Weights of a small GPT-style language model, trained from scratch on English Wikipedia: a variant of Muon for these matrices.
Each number is 128 + 32 x the weight over its row's rms, rounded and kept within 0 to 255. Layers, rows and columns count from 0. Numbers have three digits each. The size before them is the row's rms in percent of the matrix's.

# layer 8 MLP down (transposed), 512x192, rms 0.12, rows 414-485, columns 0-63
105:043093112150185136099110193153112178124137127136120114101161114177138105152198083095113160154103101184108169094122144108078117143146145143119154089134114095153126114101116126121122161163141117
102:132102161151194108148126156140141090130064155147125125174162106164149095154154030114136114109118139115168099119154120145130113109084085188148104107160127078131125178160107080096119092162105162
094:065107069166083169109117115191117080188101123136103159149125158074138188130099113136072134089156145133108139124202127157132069153136131114101104142135076126093118119113142096071112119131151135
106:104161111096154131209159163085155140145206096156142098137138155083106095158162142153141137147201147096119145072133109068114070137135159118162084099150150105127177118115136156115090087162157092
099:145085033126087124131120100136179133189146200131203143153173166104128138163096061129095101110159132119138163113141195095083089135102114133130174082177164179165081110126137085105099100158106130
120:122147102143094130193123133178181126138122152168157151158109105102121115191141080099129129109153167159146139174110050122104104086141088130141184084076125092120135122098193156071121122124147141
101:096124174135135162107119137116157119018106138111151094071135071159179082136147109119053107150156105205125195078098136107110177115131071072118126086102119156156129114152109124139166149122113141
103:203129089192119145134106103168095126127151166119172146108117111166144163156183136156182124108153147128159208078095096145106096097112131102101173100129160126149061107137156137133124083093132144
087:156071090170123147093112149105141167143184117122128059137141137113202158120127138144074119165128072117185150115108140130095130143129117189121129198175101094124132114100179137107139180087130115
103:114123063045152114111179178045211159120149151159130060133157102106157088184097115132102151137130100081095136107051141143125128138150133150146191127156069125123104170152144189109128091179171114
097:114098092134122171101154094151143128097178129166091156106060191129113081164145121081073111121071182123072166109132101143106123109082101114139110129103160119163114147086044148114163123167114148
097:159142146103137142138082064161149088095138129081184156138164191117124133155124220109142112142101149119107071098125105121128166057134139092111075124072113107149173193164132119100125098087151130
101:116102105187135103111241174083123187084124092148102093147139110123111135141109130209164134111112069143159125105119135139084148120118070153129178117076171113119048126148138137142096085116169102
095:097173124153105136156089145144097133150156126065174138147172147196099124128177164166179090097159092113108113108198163092062114130168127016128196164106132180083161141094065112141103115077174140
109:129211156131150166124129120072125130118084137084104169152165177113095095129164153129081073191147113123122134107104106163109159121127061133062188186154075218134100099093111157070104134115105196
099:102102101106059125145206117086132060078089141075156134099094117112113135141147156149125080148144135120118141148119105116113139115122102127103118127053142129155074153136157116116165158116142139
100:157118114125102149100044136077110171085171137156140107112105143134083115111111166173163119155126141169070159181119088169066122174084172150181105087130061121158116136106108180111183101091116150
091:144139131118126121116115148126116076141115105077103119118109153132124169146082156146178133109096101108117114138109113149134104148085173100140199069139138121152176097116131116143128174150182113
101:150105108126111138077071067203154138078178171147080105164126171110148133142115136120192132120099127101163071089134115135064085134073094095148159149167092188159174125151172107150068149094103131
105:129094137139104138200051123164146119149115099127145109174108122152122153092063107118124119135094162091155123079160112108179125129158098134138109128038104163133139181141126159132082099042120067
101:116136128108157108112114138105077103128125111106114177098084086082153156113067075148104122096180165077142057155168142109149135090139122118137144084143163045118158126091112104121145162161145139
096:157132060100194136055095137117155118122123164105139136160093115160102165122116130063106145147084116134130142160199106157114157163199086157105083140167169143123136137123102171120131130160093118
097:228109181162128114115098153164100069140140103169162148144149143154087143125113116150134147111118159136107083148077088153170109152097074183161140142143152079198154164107141091086072131146166083
109:156098137120132158168075125181092172072125109138163086169131109116157110167097077136198159184204165121150164058181125141068091152103140141132100118117101147143109117064163103147084114108101138
094:090061095166148168158189194094112136122122119134137075099127110168125166160165181040162062135118117166153137159118164159129133169125101153136107111113198136159097123133165153118170164172154114
095:137139141126124143135116094185100131170094183183155093091136153115100139194069145102180124108146110109080133104080128188165130148105125154125090125131140124080125127157122063059133162169113125
109:115129152109105111167153145152137163118125077173197156106126120179156169145119163087060153128140182118134070190069181140092174124090115118131156119179102139132114175140130103094038117152099129
111:181102176124122114176096144076127133176077177127126165086082101108109091058096153078105137115161162145107118129161128174094121087142144110114122108136094057100131097118073151101164133150116121
094:090120151135109131123173143195062122078148077083144073154115137133142140107099155097127165159086096146085130158149125116110080171117111094150137173150140094109129128118116138152161113184044103
104:131149147156143120154092098175140159186156148107118161140064174156153208070112141080124130123060167155173154186195092136147118151119134152117154077116125201139107099088095128112146119099182109
100:139141158127148143074116154117155063138227128225077195070146135126136077119106101154130144061153102141135171131171104126155132110107081128125136132104166139124177104110188092102132131148170101
098:124170087165119165117104072126103104123108158161125163106126167194134183094207121135122126126145116130083143137146171098069137177100165126170111162073121116170135122080107120154142190150156128
099:122156099102110143145124202151129093161134089087174137117099097122142157126084094113137088098127181135141052148125111161168168136140164159166149116078154115163058108157095144100129149108196133
096:128101145121092095136117135090165083172093128133150098151149118087149103116092148087129104090123161103135138111100144069109192134172121171097151121068114165180144071139130072125074108158124162
103:145141098136119128203169117114165152050171083161127146148130146091119168100152141201095145106063079149138137162143214098096128143122136168112147148169139112134131171106160051154125172135168123
082:069097105143128139109136124220151146125058151158159142138161158075198133165147057124146147127096091118118126125136114091159108144118141127115116140138080129167147082133096133188102177110123124
104:091060107130127154164078130095138099132185135085138198140168203161174071104122117094191104146141134071147123140160103136102110138117102117112159118119112098148115098195150177109178126166127161
093:093088125124175107129205095137163113107107087173163093163152174113102136138163100116099180212092159142164158119097078135102124167103099154110152146097132127112060126124171112082170209136085143
108:075099045160161069138170165131118179116144141129146099146097083186149149145141105130097147140146147173119092153104124188186217163101127130161091153118164099089145104085157134153198177144093151
123:134132133091170083131208146140102144218136170132079117112149156119119131099156140170125133149172074150136149104108178175081121131152140148121153137172166128126072155098047151139071162201120082
101:114152036152084140147145153167136134142120115140110128144174099117106160167051084134210086124119107135114177128151177153144139159153151124145132134120125117052120126119202074142190109109136139
100:090080068077173073128176202119184083108190145107155128123187102057106122126119151111129162166101138045113105154059129107106092138151123152160129159130088100108155112138164098100107098139170122
108:122125092079161065127131141148109116172097149153068087171090089074201116080108135064181122119106103122166057171121124128136149160122119185154151134190169170134145135110107145124158152137146051
097:140187100117187142153080127075153093081149155119164158097176124108165105102120117102161155156155129099147187078185110141144086092151120097152090133121076098155136099091129092108108170073143135
091:114149133138109212146099114050132093132177139095145187120144096119134066138067122171092144171103097133107156160138112168129130134118112111137087169110129164078097094103102166107097143115178081
101:136105091155108187145203066177158123117147127105149142159132204127135172162155080101198080140154094118175104111151102176127127126205127134156144118099103132139092148152135083105143151138093179
100:098070206109097150160082152112111112153158111066081129125059114126089110124123130079110155134117152137155128108139095154126114126155057105149148142093076101112171175154066137112128124137081115
112:134090194098158169137097161153109124114138108134174169073089112184140084110163112141117160106147157201094169151053112151130072114121111121091148104146120171124153169145159119147136082112155153
109:152150196102187117135101113096182133148120155081129126069130168138100090087065094142102161107086105187074145115124124111190161130131154115159082103111180094011116114114085134093081114120080148
101:160106135106071141165206145146118166096126079115121130184173131150128126109073165150136079092144195137065115099097112102057082150120101123134089120154125098088137151130158176079086144117082149
106:121069150192143129152138129073193133175168109083105135124158136122081116164112132161134133130119080155103114146095127134106074146137109146143068116161126186112187175122159151056070172150167096
095:129165076139149078123136120040091133149156157172100139098096140134105097136156085090112135187152124154144144090147102150098128162124186140159105134099135134128138166152111148087140128163120051
097:110098085165138147116199196126166144108157137067129120124197125095139082106090135150037047142146121106139080154099145092098148078136119074163125128098121118126158084090115073164140082154112071
095:136118010207141138132161154140141117095138075154130118118121153146157142107131096069106176168212141099138136133096130124115106143097134159059143141113186085143130169156160133080139144104102134
104:123170116173188098120113140170152102087167116159097184163102159156181177110130156077059168123110170186141192202112076127084153126128062119104196160126108117171126150109114127075089168118139180
089:130060132147127163046098116088173119171065200147173106141105138117135135092143108149093117093160118188125128063146153159071111079131105207141093145175112195127118092133087128146157091102147079
106:107091150140181145153070146118107202081100162205143100114180088056118177172111077145089088092167129175080109138127195141165146162146095161148136187141122107123104134111098167143122059139128112
092:115148163128115117102123124109155232143093140124188148118137126071118151171139073125157142135133092093158183073121092087129103158147168121135081162138147189166103146083124128144085131125123152
101:111120073106120111113130207103151108128092121122200134168133094118153135184089168130157149090085155134183076085059107146058078179141178136161121139083090131144108091105127115187087100123156106
122:107110046129147136065176119102114083118070137155122130126137110132158139110141139151150096098140143116109138112161159121103149109132070123149113131082176148080118138168120152110141149144126070
094:095176171156161143128191124116144150166089107149193119121090093129161142104117214172101161107082114118134104131123125146083120136165129065123081086135093102076148104104077111092120109148175157
087:190130132116163128113102103164128064118180130166174110119140135127134076104136131182186113144109135102078121087114167091096164074132106127101166165144121105113133099135063154170126079131125154
099:194070112000160125103127153174129125157137120082138122172140100078124165127131154130077154106111105159117145135113104116116038115147184151070180085188170141140154134136113133103105194152146135
101:183138087092116123165161108129147166112066126185140182113174118130074098129108161118127083186129082123171089143147177164124152119110157124118139162138119045139138080190079183105079115155075101
089:134103188126107142142136178108113128091140122124083122118162108131131144157116145119165143139093135178097120055190103166148082100092161163104154127107116148135155158135108115149103123145170094
096:101140084160151112124123095167105119085068118087219188105152115123127123152103144138129149151106121081145143156107121173175099122109152073105174153172100157060111111138133164121129133137143086
096:140125093123133120184161159157122166185082158154158158156117113083161152133138136183086126125135115082104130108116127168095149114150107162078129107149097120076122101184123169146184174180120089
101:127102145130116091137123133111081151114075141080110127202164110103101144126108160150137145087101110155099138132085115137157151124198195073196125169141150101128161110173136122119113157111115172
103:109053095154124197170149118159149121137128159117097105130162105121138130191160172128143124137175069148108159167142109098147113163112128151112088155158130081148129157146194145128113148135145128
094:120125198167169193094074072126120165116111119097084120073119143142131103102100139098107110177107118137150110128092123116062090109111120116129135139108131090135120088148144113112097095106138169
101:170106178168148158177075110143149189084113164165141142141093162153114106089160112179109116089167083124124103149121134124134137081133107062125138113156162103122092111062114101148104106149130141
096:140146069124139088159124171086136127060142110174161129134095123134099102114118119082122120129104106133091107095139130131105093101151088147158204146116146158136115147108097174109120124161144152
# layer 8 MLP gate, 512x192, rms 0.324, rows 415-485, columns 0-63
102:119191154141155090082151114174076123125177089120150116103133103103126134111092124094110108140089070158068122129040167142155090148169075131119138104167127155143116097092074152151104108092107121
098:148113129097140121099139139095152049158085143081106137111131175096138188169110150106124091148096160165080105105177151130212122153145169115101145107154146106123133099127102156121146140219100104
102:113122083096076133122109120144148080179123135132137133114161111155115121162107114150176136056098172140163108105125111171125102105123189069113143101176159138162130100132119128020151142132122125
103:142110081162127172149137113111093136134167081170060157112127091138121124102069116137104138086114130134105113111118111151131110172131152183092104069131122142119192144101120114205070166119104127
087:091126167122117150076124101077102114122147111101084093041172164139146129089108144123121081123142091103086115113117193100140113182168115148153049127149169161080144139166123081176137119141133128
106:177111094101142139118099109104172186090067069116215201085155175145107186148122178117100115032119129133125137129100130100137177123038168146103170140151092055133117103118142173108090166143188107
101:070083117084113182112072142098128115156099123107108128102102113102124078079142191083125172098108097153118115103139112125161125072151129151104058170139178140099119145130136141128161103195064136
083:127129060143107173070129146182140149098164128140137173152117089136123175133086086127076154093101139048157095145123167097140130116106108131176130097122134152073145157140119139150206089128115082
101:112105146077069111140130165147098143154120146103146160155147128099151131093136123098111172112168143087067126114106100088101078183090070116128118160130104132104125129161076102100085145130155086
100:106176130119081113124140067123090239131084136107159129152139164172111151098111154108119105169130096086132116120068084171135117076177162117144091168113136166141101147146114160135143126110141121
098:106120102168144118172107128088133116130155136071081172111166119099113152187104172168129132131088131128161128124130155132174052111101141149141173133144118121139102122133116152032198178151061142
100:085147136098118069087115159071177147075106147116163144141140121099170139064105154172193136087151104067103082172160126110119117175207128105123106129129167146104158143128118123106113164139113192
092:110159101184088192177118141117180133117121151161118137216138094108133122111115163068081111041109195092103155121111194108118123143124106073124136129133140108120167199077136130081156083154179123
106:083164130110134064106047159145148158077115131148094145114129061137080093149100114147096139137099129159125099157160126125194187133142197113064132152136106165130147116098126102050194098148116062
092:100134154126175169110153177097121166129117129120133096142195088163171151125111152117121107131084122132085116122139142152119123153166176141179114123202097142116133136053100164070025117110127108
104:118107183161167114114107110134177144141179097092180140126166098130113166176119158078176126174163101136078088155142110117198145100147164128107174129103112140163090177040150092135124142045162075
092:114153150126088162139102143100119103091096094101154145148138185170142099183095142117150104130169094161207140162110178181116083066055126129101114143118146156148141109115149083148127142142179135
109:087142146156057145064077164122201187099101082101138071121162121121145091138105140107142174133137100167191121079117134149139131095097138141129119135062182139126096096133110114109167082160120131
106:144159149135112123092149170186110115167055122166111101097128168084148172121073122147150099117091166139083109115116091135100127180141104136113135187085132113143105056132124128079108096092129098
097:131150126176162186100144191054112182117114125127085066167089089078187167206093095136101057103099161110154186148170148166181130131103176135128141124100158117141147105141132119111117199133126118
102:125165159123199221081107116123158134118169174093111173099103107145112160055145142056133166088117089175163120155151135088150141131124145152074119141149201120105100120111158199114149087110148193
098:153093155138143177155134174158116112153115130119165120150142079122111156115114158108186074184144174170099118068078116082177143070145121106131148092152028163160118127134118140174061130124146153
106:182159115153116147141124128146091153127131097157095149097185127134148098144142150142127092109110152147192124150117175114151122140127140157154119158150125083110046179135139132116088108139157169
104:062115125102082084143113137164099121117050182167087209090102084155127133148113154090085160179160165144110118100143105125136155120082129143149120127147169118210161171110158178115094106119094146
100:150164148128109181111136145120159094189110103088096160189192134162120091178132104120207142123194147169134098162159101127169074184151131140091143158120196052116128107118157157118160132101135101
102:124095154127185147117134189083136119178092109159088132113134189115160106158054209052146099105114133136129159160142128167225087144122133161107122153120101169127101102169101172080128103140137163
107:127080132179133127134095134175193188128101155062180077144152141145155145107051189128161165140130155160113084114128129149077116158087107132088127101130112118105185110101135193081163135128107115
099:113143138155153176150123111108121131167107096155139090098133136133133192233124064117081141108152125101090173129088087125131128129125164126105111112093182124152131101161136119128124100147117101
106:083090158138134141089107135150156188145079092122140101110076197173147153124103147102144239105200193115111124096181098162064124109131114126199116124162115180115132153131178070147142092101165163
099:115131119116103126181127135113152146070097138068152121101185123143112122102111163092149070112078219127127150112084138147100144178095128148121100193135132146076128099137124154093144174104132108
100:167117210159129091133121125182113156130089211073132132137187146101098115089105087128152143096147127126161081116144103119210092129114078134083159140150123122131146139130128123165117125109114151
092:104128115120179174158170117077072087125187126155133116078133103142178149096158175112112108091140096103049187149105117066168171138185150179166079080097095149175073166057099165116120175091100067
093:180147170172104152075131108189151052113205102107100132092069153105113141135115119127129159120124131060108148079092097192121130172142128073150118139053136129118092131152151149120115091126108142
101:082128154185121124085110123133171185134141151149110114119142149130150140150127112097130139075114169118116120122106113175202203157166114114165133186100110125156155106099120084134118117167157144
079:142163154109104166186157078116131097086120136133132154155149146092120107118113123084129103204112102165098056115158181086158101114146160171129145094126125139076092099077148077101096214132106114
100:171199122155119103152082157202106177186139135125082095192141107174122114183071089130119136138121113123132123147122094159128095092134108108049140067085149069175115098096101218090140107080103115
096:125137103129124164079160101201108117135083147188140127074138142117170156144117124157168114095137160130145127077129126131116124117132164140158129111104154147127108115166132138105080214138120216
106:067119109110095112119115157143168099123115109142113136143126136111075188196031126183071165125189179112153119150145130167194124106121134108191060102134129122094183132101108154130144148133081133
131:073129150105143175107131171188149106189093123117142127121102157155164138119145138173130101122139116118093119104141159080110116181067128156108139144122164174142101168108096104141085124130102137
092:135118110104136128117121131152091131135112149132114145086101127135154128142114152137174103156137095109134159135115124190153122148141088094141127123142123164122156108099161115161159189142093186
107:139138137084125097072070179197181132120124107098173143127150110122106088119132125103169170132115137156126090173133148086132101101113113141082189100129077063142119114116136146153129105087157099
111:059108129092099127129136125099164104149098119143139059161118117089154132096159194182110075129134118073122131129128108139146135126148177158157131154172135135111124098113094144053130097137102138
096:124165165125151143129150095169158112076149208109159100162191133150106123156150134089138156130070113109173102149153061118044136082066131127120078120072169120109093132076130150123177094108135106
090:099154132125149105107153134216125130107104084125104116137134148163119127133150151049143149148137152037129145108129110118048132148089059126187202138139058121207099137141120144100111075096159133
100:112161191133100127120119090073085133107127079066143093133154091173115148179122131107122131147073160110138182155129119110138207110161180117137137116131163093133132120103122154161124112103128127
097:124156047150117162120078102133144147000118122169123119148168069107156107161089165199092107150120153094173144099167135052148135105121109113147131135143151144132141095104117121147123093063093100
110:107175126141148163156099119085175183149138118122146182159130073135145116107144161167079174057092104133129148117130180101139136083079099102133133122153077135122162170130110121167148126081171169
107:161199117136142113144122086147152074143160194160143177080153158099152077118061092134142109117152066079146124141152056106106130111140142058153109149119125168165096102092114131155110142144169154
111:125133127127124129078121163147078109160121100124085099092112133126171103166137120104139129117127161074180110151091163176167143109137155101152123093146141117136119148213154052106126127129128178
100:085162183122117090118105074117095125073082124081068140121189148169058129089084171089085167139116129110136112135123145176114140085170068123138155169134171061095161103116121191107142144068109156
096:128157105153085101103113073074120136155058123156121186119133174102194176172116073114087183122079082144122123160130143223067162134166168153127165132133124126096112120145120133091194116127072130
092:097143119127044123066089217142135093122153129143126142117123063103174122166104160143109170160197026126128081061138142067112125127101147147119141145140111090116115189157094077097093108128129129
093:104165115142122175041103146154112095107107126152107051114112179097118120138080109153100173143146142077118177097113109175101155115174130164086106071068129150125104153101157073062119138146095102
109:059123124090133109076114077118070147098202156146113129155123127113101102132142164139139133104121131191118096142099027095154155160086117110159090120091127138085152108129089093119136096156100136
088:156113118143170086135177179144150161125129105123123172108097129056153098143130128155160127132077147081160131172130097101154164117128129090154185070122152149137113149122177181111132163114072168
105:121143147187097192117158128129105139162109201124103150150199131100139101208118173121150102075141125058141189194106154172083104152199078138122120143156062096166088135168155138096179136139131179
086:108101148105144163100190142144090148142162099181098113124125142114117229119175093136111142101136107100135075055084062093140138145149151151133138135161154172126114092119096112096118145069102102
096:159138150102121104074086115116204075170132108118151133119151131093135093102133079120122091145167113163132089138091123074110109075159104173157162116151119157163060113150154131077089107135142121
108:153126156137149116048096105165151129151111093149109182133151155150194146097123116124113156102101083157128134107136125113097170111071126115126152176120159121147135135142137141112141140112162116
091:110119155138124125170107093126130110079121091120176141123124128107162147135154148109143132176153170144075160126104082147161118159131087152180082125153176149159131135084126119175149179062137148
094:137167134196140132077096150113208166125188166128085103131143114084129073124149188147114147128082144106128109138153087086116084161065152208101153176163098132093132155175097080146115098145145172
101:053121111164140131163105153174072142087151130051096090115125071153147126152097115134125109123146132091099161151077110126090121112118063140153116141089105114150190187180086088153153196095134121
104:107176210202175176097091127164161114114151090087121166179104146080163129141149161125128146104087141148153184092130106105153085151121084109095154094136131170126163173082137168152144131122163140
078:101104127115142087117086123144121114188135137130169135150150150153079106092153117182105104091182126143097107150092112179160134126113160134153158122156099094161141147079118093130108098098162173
096:134134087117142114135159102148134140141107165167158162118114111156148121145127112125136110053065076083151140149112082158178149130147126147115145138173178132061114057160066128121152187119160150
097:102112126115099157104091134019095096129105127105107159110102105149134180119083188095141180117151136113194115142104124139134106109157205113100147095120163086076130165088064121097074122083136201
093:118112096123115097098114152095121079075078157163147142141171118164150178070118132116108182121108091165126165160210114118184107110149117152148131211081175200122137143112149108145129152153150137
100:123120136151068111090149105120151186134122083145159139156066099157113206148109143107159160076103158155131137108157157068132111103124136132124104117108139170156097108118075117190142104102132093
099:126175103162079176137144095136099127124139162139179170147174166093137079132106150166031126127087158108077096138172117172161139152048131132123095139128136100108163152117060147135120159128149119
099:184141164184110150138108167126144150111160169155170177143170119169094122133126170166118101198089117147106127105113151101171114152150093062168117118165124106178099136087129128161135155160162151
108:108102123109139179097119188126207078114074168122160121130054180102138120031144123131145172125085118146173158123195131125125163085122094131138128061160178122160087113145124168142179133128112160
# layer 8 MLP up, 512x192, rms 0.34, rows 415-485, columns 0-63
097:189127111100123100130138126092066140096157080141174163056121126160153137169148114122155133160080110133111136164097143073137089105140091137074138129157174083180165073080118117115094086106147165
088:063152116074189175192086036093121106131140177097117099130133118147149171101120125142160118158142121110153151132117110078157075098170186112159179156125114130142124139127146125128126131110126085
106:113130180094164106174099118098143093138169081113123084124132113093105127145169157173189130115116168143181188071144124114074120133139147115146131155110160094068133060144179092109109164094126180
097:091132107096161139178144092139106064109170128134117132068125095141098134157128084072111188150104118100099175086147121133154144130151086131122105127187198121135206160179093163212112160144160166
133:120120140128121114078077124104062126163137131075107133115131148180163113067128159122152144173099101121104133091140165175130146142110114097146072148147117175153095137156064080161127117048081145
104:151085153143152098111132154139172163121133167110083082126210129159122086085176131131060131139132106122105127090150149092129111127121096128072140201165123184123136149169070098125202092124103130
109:098093096112100185139122130138140102108149138094184134106126144141124062128086124177129113167151129180052140081148112107100119105143205167165088118118159141087123142077081111156188098081144145
087:115145079142095157060080116146188161159174153163139134092121093147171124124092107143086135073117150089149162112166131122085185113114124168147126125085099189096159159115115114158194162116140103
088:103111173026066121135101160103113162073204137110107087127178177136094159141116111082165159147151093171097188098030117092151109079149089117124123165159159101038120135124136126097105116129134129
102:122099114166128149166125174085135118086187188160143105124066119152125103134157092175115154099079157121106167155099145096166073191104155160098157136121140109114127088128123171116073156195107164
097:097136107098138136095171122108144158137086136180119106107107207127097121131133133123171146157123152082107167086148103173115166137153161121131119142112145139113199133126154084140136164074196170
110:117168095123110094086114137127158100056098098109111107100153085132150121166186117168107094102129168145117062123151071144095101160166102064134105144103132158132105097152132114116094111118126152
092:178083138123181093076173110101111128184076133137182156086125101171110181143104145157134094098161102145113137110177161154122144149163150122172128100101106168156134157107091151102096159133034125
107:123148121125131110111153088130137120161052106138092179118183136129079088133132164136095105167149148124117181152065142186094108104134152125059115162139121154128143099117125103087149134177075219
097:076151141140099160121169085098166190113104133121124091161137114114066129100146090164156154131141100088104144109170139141135074203117135128101117107089131090131179170030118129148132135178159035
098:129148075116084091143117105187163111104138172171092118158137149113149151143154113150167102090141156118170226121115132121033102152164143124175123125148159124156065145168128111130138112073117123
088:157110071154122147159093098113115138166094100101118096104131148078162170091141150111137109133072119172090136152109141180114045081088159083175134134130143200101156140145109154120156108156195125
115:134126086110131144111078135162135114087137135123141142146121146172108167110123126131180182130143088124162162152192085121095156115118152154073114142135078126085120116083123146093173080207163174
102:111148100119128092113131142173134111116058128127127105184094127132124107088069107138087137061079124172198141130173072166116136128170125173091127098137179135107157130132127111086150111127122238
102:115122179132178120130101098090103166114105096119132145167096050135146187144185105168126154167134153097141144200193063130133103145075138101102142107120073109139115128058118102114135099163146101
102:087153120177120160149052098154158149135118080120087146111078184121082160103124109116156161111144130171120148136144157135134093135097156153050114153145216141100150205135159168130115108120164190
100:109169138110072144068173162159182063138166081142122097111108181139128149161147186193198152146179128107159143093159145184132115090122142094154138114089090173107159137125097125164165133153115167
105:126074059101161144090088126121170138088145210082141164133145116148082113139134131115130126106124156116056186112120202155128099113137162078164086163090125178152142084054136111125119098123146166
095:129086148147117124174078075135121093085096130171095153120097084182136101143190162103181113115115154224121131112140162167123143115074078123177168139153131053177169097159092161060146101159133091
099:131083073059162121131144111071108117108067155153121092117119158138168116115082181151114157163109155105093191124154115099132199129094103152111149096133133091176115125161119036132137170069125144
114:094154197104143127144165131129114152136095101100141143070154195125117113152091157133079119145127144116090114132124064131104138128105113147091141171163120170134143140198135128086099093184134122
102:107109136034114112115192145145077134161142138172154186139112131131172104146141099182123140143138156119147098142157108139191046088102096123116124121148094103075046163135133139187158156122144164
101:103093083012162083095110127118091150161155180146131183165056187133182106123113148117167113102108116129123079142112144111111070140101150088164120111148126119127144127075087105085180147086127184
101:172112161134122126148149053127105087167196118132111164107158132094140088113108120133131093175088137133161106154081125147074131146133113056112125162105100083153113102130083109042133150130127156
096:143108143150122108141151106189125137194148143186132124103117132070180165146105105110143127109156125116102083076132167105085139151136134089113154167084159142095194107167130169085177144132121094
096:099109141078148152162167128053132140099164119115093133128128122099132084147118109142112109101102141083108109127122121161084171143157214076072135083158045128179105141126137115108109098193149137
094:065065126149143114149099110100113114125160196081086123131131115134178145126135124120119078084127174155158146153128137156171132074182077153094112092166100091183089182128145076164110139158084110
099:166151121121091091045136137126200109125144142134177148141100131199132122110159109154172098115132132143159119149111139121132107137181136123114175120150072082118086121145152093104111153103158213
099:091159166176103172094105149182086166057170091157139138124150108211144085127124157104126131100157137106162110132152162159112190143151161120175102133150108130153116136210170099150100105125141128
083:200062177124110130098116194125142133116102179107133090091103071074175196127143116161131119141088146110101117116143135173152163111147116152106094171160152123167146146205131137061077123145123114
102:202138095129060121119075103193163144066137144129173102135123128141108130149099055154138151197146091095162066151112152071116102096088103156126150145112073123097126111149067122111163137152160123
094:089157141105096142097152129123135105175124136151123148147141141094152082093113135081149075167125144081143117109080121182162107098083180108182112110117075159107113209138109138115066181130122082
100:094096097108148138170189128140122078112135109126093158089153086105105156162066131120107221119126155204108116138111147121165116144117088115166089132119178119119138169068160158100139086126099118
130:068147158039078116083091173126116111167164148141168151155072126099121117118112167144158117149144143070085182159135137122105092123112098126088119125111166128121120098126109140174005139145170099
104:113091089134163130143128185131147151083105150111193108135097135135159155132133131194129145090170118090171142084169101138078135146184131161127133150119120143141128129124169094088100134107173152
102:097155130157138156105058144075057145165182113109139088125140069124094106151119073104127163137141139169120139065101131110100129128119094137107192167084035112158152093106154132133113107192094145
110:091154172127107104142161115163134136153131140116133046120106192068180141099145088135176102123183110094095074134106081146101100158117086101085060107143157155149128199155100084166121166194129160
092:091098119161116156166110134150097161158162164109112075127148141123128197144094152163150127166152104108132022159141134123115163104169119091117181136129146094167092157122160179123187105135145100
094:199167059112094156131167108081107103091118091138106163155134169141082189165173073139060146159143149109122087140149119141204109107159175121086110113132141195103140131104091159108162119117072118
098:083108114127102160133150148173092112164110093070079120142194112114095081117110143112157062080091178094132127141132117060134143122172137122090129129093171058123140123122185145158106047104152135
093:156086166112133111122142131153140116196140154100124115114087143174143133085191188105136136105087087129116143115114132223142156181173168145133099163084121138117190143173072121121119140161136125
110:148109142115098108168156166083195124164164123150193128163090130162091140101158167179092156153120127147098102108078095134102118095105120137138176120135054099111164110125115105141109110167157184
104:134158193120152104116122113121138142127119143117116127184118080177144101114090113111137160144146080029169141070134074091125135106144154204129116078065120123141122233161151127091112088126132111
108:159108161109123138096097162105168150094117127109108126130075115144107153086087175165119107097132111152119153138064157083118108127171118078091207117153105082107093171119117107135079151172102129
098:097076202144106124126143120076080109059113150122160055088129144132134145122091125146131164128139140174107120136144069163153109081134110136151145135151127079147110066108086185101122134126067167
093:165116101086113183083095114109075153125133179147144150108101177153115145129159061080112139114093102132130112124145098163069129128090098106124094161160179109151134164143129095107119118167148095
094:063146095099070157084065149114115103073123105145090096128135092128122063147080082126076097084165118068106107139081171138107079096141183148125085166116101140125124175198141129067150082090157117
091:111147144155139133072107097142104075121119142157127083126096166049113154159086103149093156133093127076099197154154167129152119087116107103107165120099126127083097111145130120126182156206094093
106:101106139123153114082118150048137133168201190190124173075161207171125108138158130106119166190177160203071152199145161124085169143143165148170141129168121105132146142113159107079141201192149104
087:099108110143176138137083136207096060166069146086158147159097068059123105080176067115120160111127167167105148115140105113105131120125092159148161130165107140152111114073141128189118122135159124
100:091091145139141107128123159098133180174065157109120146129110113111091098098123083115145151100108160152150145117151183185108131193098122134155120126101091144146133111099163186113112163137061149
100:120155100105153115147107089146106171146183178153108164195076109149179183152127178143127124129155114118136052108164092168141130106084168077060123097181153092138164138122109105150127110138150174
097:084148137213139192133070159103175086160137079080135092205115144112142119086124089095192131125143161125112113127095109149178105118106134168151126113086044123144088159140083119118149098138123140
116:179148128176124155087137160131176099154144112151121152119162100082182117092157137110120136137090130131087175147095093097051121146134172149110144177187169077126076135053151131179097112107207147
092:129121151141117126157122136094159162110111114152127105186158123119085140149107199186080165109149071116118117078222155164153141111122138102157108140157104181097175132085078167093167129137111134
084:119108119164131115125069108153122081119097075105062126155100164119132151128068108143152151130157159139157094150084187138084146116181133146138103124121165109156158149131172163165112079156114087
110:126152136178122120125176069117104116128107131106128104144150109138130074129167104141173178166080211182177178118072123112120079109176139092133110107135151141129132106093133147126120117073120136
089:136178191090164122182145105189124122101125100130108082104146154138143099138085167175157102102089118091153139156158106124113229171141105105142094089131127113128090136118158089095129139154087054
076:131147158112150172151169118105137153098164096117097172155114137161140158152101088195167125136120115132148132121161144094118126137141128026159148134129120183098116131147166181109144173110101054
094:096167128098120048158131162142145142109069153089172102075149178091043090162113111117087115134107119081132111108175115079126099131129145104141155125149102112098130087177141133131169120088146133
091:095178149103126079115110108122131129149099190128095095128082182093121117053129102082137169141081110145128164137111061134137152105123108121062118086159139125097126136161142124161166143128092133
105:126203134097156113162124093050131118101135149106202159149040104075146137100198160093055143158140115198155158120162123129122118140192156145163177172158176122117121133093124076132146139148130159
099:138131067138152119104081138125115139105087132114201114140157093126143134153188157092127139138103079128126125134102094136140110136141169182092088198154046124121115137122075171192141098134203030
093:128090095133214107113102175076154170138153099168108076091081103158151117136144125061200173079126118138131118106156125082148180125086126143177145170162133129082115178075107110143109046181089180
100:142114078084157121147121113108136187068122088125133123142085069170141129091102132176075120136141125139110126130165083083144158105161148110141093122169087130147119132145063121143096036094128141
098:063132160103052098101129168075142165093138093194122133068144109105130154069081137107077102126103126101192112118091130107107140109174152153137165067149186091138093140106115123150147117156176149